Weights of a small transformer language model: learned positions, 196M tokens.
Each number is 128 + 32 x the weight over the matrix's rms, rounded and kept within 0 to 255. Layers, rows and columns count from 0. Numbers have three digits each.

# layer 7 MLP up, 1024x256, rms 0.111, rows 619-629, columns 0-255
151130159132144134141109111131147170102100170135086150119131094147134172117081130234101142137167182119114105115142143174157073153077155124135197145098153169173130153159174122151105163219185121066113103129158068146170096088142139100126189154129137098126187120108174121157161138129080175087090153140114158059103105084121085146085150154121109132134163110120128118065087143135149122172179131154141106137131121149166117080131149064094131119159131198128080118115177146092068163127115104070171135099118144128116139180054124204145099088196067137125166082132147166149125173115073143106121093173102086136069130143072075050096122127087167131111166126187094141168110051115119184080095147158087182187034160155131077074129068083099183104102068134161097112162103114156106131113152122
094134064147144121116172158137124167070064117095132139157132155170120104129123124124144107094106123165158102144141105133122079134137090108177092122115132125133125111146105151140118147123150080133176168087162126109128154113146102149129180099075071127147146132153109043066177174111174144096080125179211095139177117152110133141099147151130180147079150082126103075120093166176144126172130178112116128179063116113160129103091134139136123119090095148087133142163103102123144098096105105060152092092194137126103159184104060132119116141169105101205215209127070087092128135108150106133129173124085123130084121191201112135110165148118143106137191145081158125136107136118136144083124125124122181137192098086139123146154168107139137140113095109141123093138137112140114111108156121
080066147104112060128091136173139126120110138143141097079179131158090129133088122114119089124182129111122086136102106165126150077114158129167153158083135116136153090083104184129134153137132128113118112121137093122126126148148129125170108080131148123139205160098169119110088133104114091175108185099163116142162060095131171121112179088093142136143106146108096129159148142113214157116129112125150112116132130088096152169146171172159131118119185144158087153091168109179144130143167134129159157136115079127154138082106094177136220109169094135086094153067166167157105117113158061105181066115154137104127153114159142118120122173179112068119159131123123152175071065084149125100143140135135129146015106097088118121164122162159171108194097060095127198158140113139128168113134137
057139103160183175119114111111126101090193092094111064133200110173153191157115111112136066124127100116113164146098172122184152115168211118099157089050118181133152101114123121093074146115156140147094140148120116116093178139156128091101124126088110151044140170139130103196126183103076081133121085129131134107196168073084114132096067094094167137122122117116124108155124122092080183104169083150129097171159128067095160195195145157106206145118120150179146124139145092111118096125168077171121085113140167141081164089091064136124139095134070130145177107127178155127119117158147109118131147116188143128064205109095136140078153162118126108161148080165139077175203113123153133095156101067127130172130136145141127089150166096151082137144058095128123161206143125124170097173140111
096153147107142117160165117156089111151078076090073094164114088086109151163135099149160092147097151127087148089102107158120183102088138149087182125111131103103115174138147191136155104135068127157110146158121117176138148089143111105120098127147134109105209133105131168124143169122161145132136126130149149090143108113111111116106172067124089138088116140095072163093118126176133141103143089128125165153084126142141106121107088089150157131122114058134119159190098136106163116168137123152161111128132137059179162084120150090153114158127103143152200195179143144165145123149172107087160111137111069123167116143175165160124177089129111120086164098110099117126047133147182125150156153105157117118163142178129118071124140126146113110078130128142128103111075163105125090143138151
118122083119133153110166117115155132161108158181094148176110044078109096183149134133118146110138158108181135145096095144145050091145100127103126138124163100162103085168127168108092086115109102135143133111120092156088151132139113192118169111161185111105134098090136121125212106190193142078111086122188200093122111120112124135150141149104069163150115108090180104063102159103118092120135164103115143132133111205087129116108161165059146128088155124102144131139149162152135138100104154083143167106134114189140143104108088144232125118084157093132162107146153124133139118156142119082093166138141153094134110119142214137107148097131076161107117098135140117125073115125183148126109125152118117100113159093074140174054153138133123158106068161147117154154145120136143100217116079
140136129049089157082039194133104078090087174083081148140155137127134089144136084118153118149134170144158135081172122160108101189129132177112185126098091122113102116119154158175149148134160133120135101131121156150139160167193192145130084122117095082160142166106190173093086087119116130120168076152100130101131098123171141065152213128177084180089176151097149120109100102068190092109134127174132166183078161146144183090097139120168133116122129101116112131089155119107086127126132142158119081112137122085123134092115101121100107113086108114079144170138149135099159141074188095083061138098157151102154173150131088122124097105102134124135123140148155106162117090129157135102132161113160165186141117131171030132156152120166183155093093106067134160124131169166112105181123161
118127059076173128100137122091164175132141138114125088133124089114096159127171207136110073138157099071168111113115099183160163156133129124154097095150151121130128128210132187093111136177115110104090170136125083140087093090149121150151155130111120073102121209122137138138137111087179132106104195111114073153140113165062111077088142076100137152137130072110121130151142098197121154109145168121136112107092164155147082131159069170206067110130145160137078091103105138101074125045139173129097154135108086111177106121094150138146070126089099126073110164149103192108069136132155156181116142089068120173193144116154134127152123117131163148091132124119154155126108168197118098109114131181109159179135122172101104182108140134160117093160193122129128137120117120132120190112126154
120096151158118115130120106127117167109148128102108159168154136084131088121175168195080185129148118146151113149083123097178171107062194135087103158063127122139188153135115112103113140119126099087138113113114173145096070124107132131187117149132156115146131064157143145111175145174169116146155138139128165179149055131130124093108098113122124110147144164181093176137135110145149140134134101141081164077116129101162089145107135157193142102086070075099110116140120158107131176148168206115138071153107134149149107155085179067133102133135149174074149129139106105122172127156213118124147167120068134187124129126078147050139132111091087129120155082163075114114098132119196124097076083081061124083149158089145124076104167204155097139169167062133136133158137134140100187098056141
062074108070109140125121130140155087145144109141117151079098128095120108103122087118063097140095153111173041138134094119146129119100114136093195132182096175138091169143200122108096159161057120125154091102138179134208112143131108161193142129095151150114063095145117088102138189079048189125112168131171139093136122061154172094108124129174156059133217128119143160140161118127168163132205095094124126107169135090131175113132181152085024124125137100126171173155132183095153122112110227165081104109086122136081121105097148077175131112113128145080068021117127117150181066189121083159148109165124091090078151142148162093102182184138046096170158113159151126167148143105152119101098172103125111100172152113178187141077135165138119155141123138132136118158143146085169204104143150
120167119055157125103185159144132184064076198152115137078088170142125115107223141156102110090085151134089086194084112112138119124147095171152164141168168086149127059168172184124160167125071088173178140105140169114101155152093125120137100117118138156127057111116065148115162183193096144142138175087083131105073098160122183161135154071117137096167112091142145121095099139141119104084132149139129172115135121118134097133131115133184176135136114101099114085163182149072130129171086150161073098100084077129112129119125114092093115204112162104129067120193097139127167149138134089130130094167172120177194134072166131116147116083135108058146138104063070122136078120119124129157098106172159144185109129149154114141104060136111119138143124078131155158174081141065225151112204121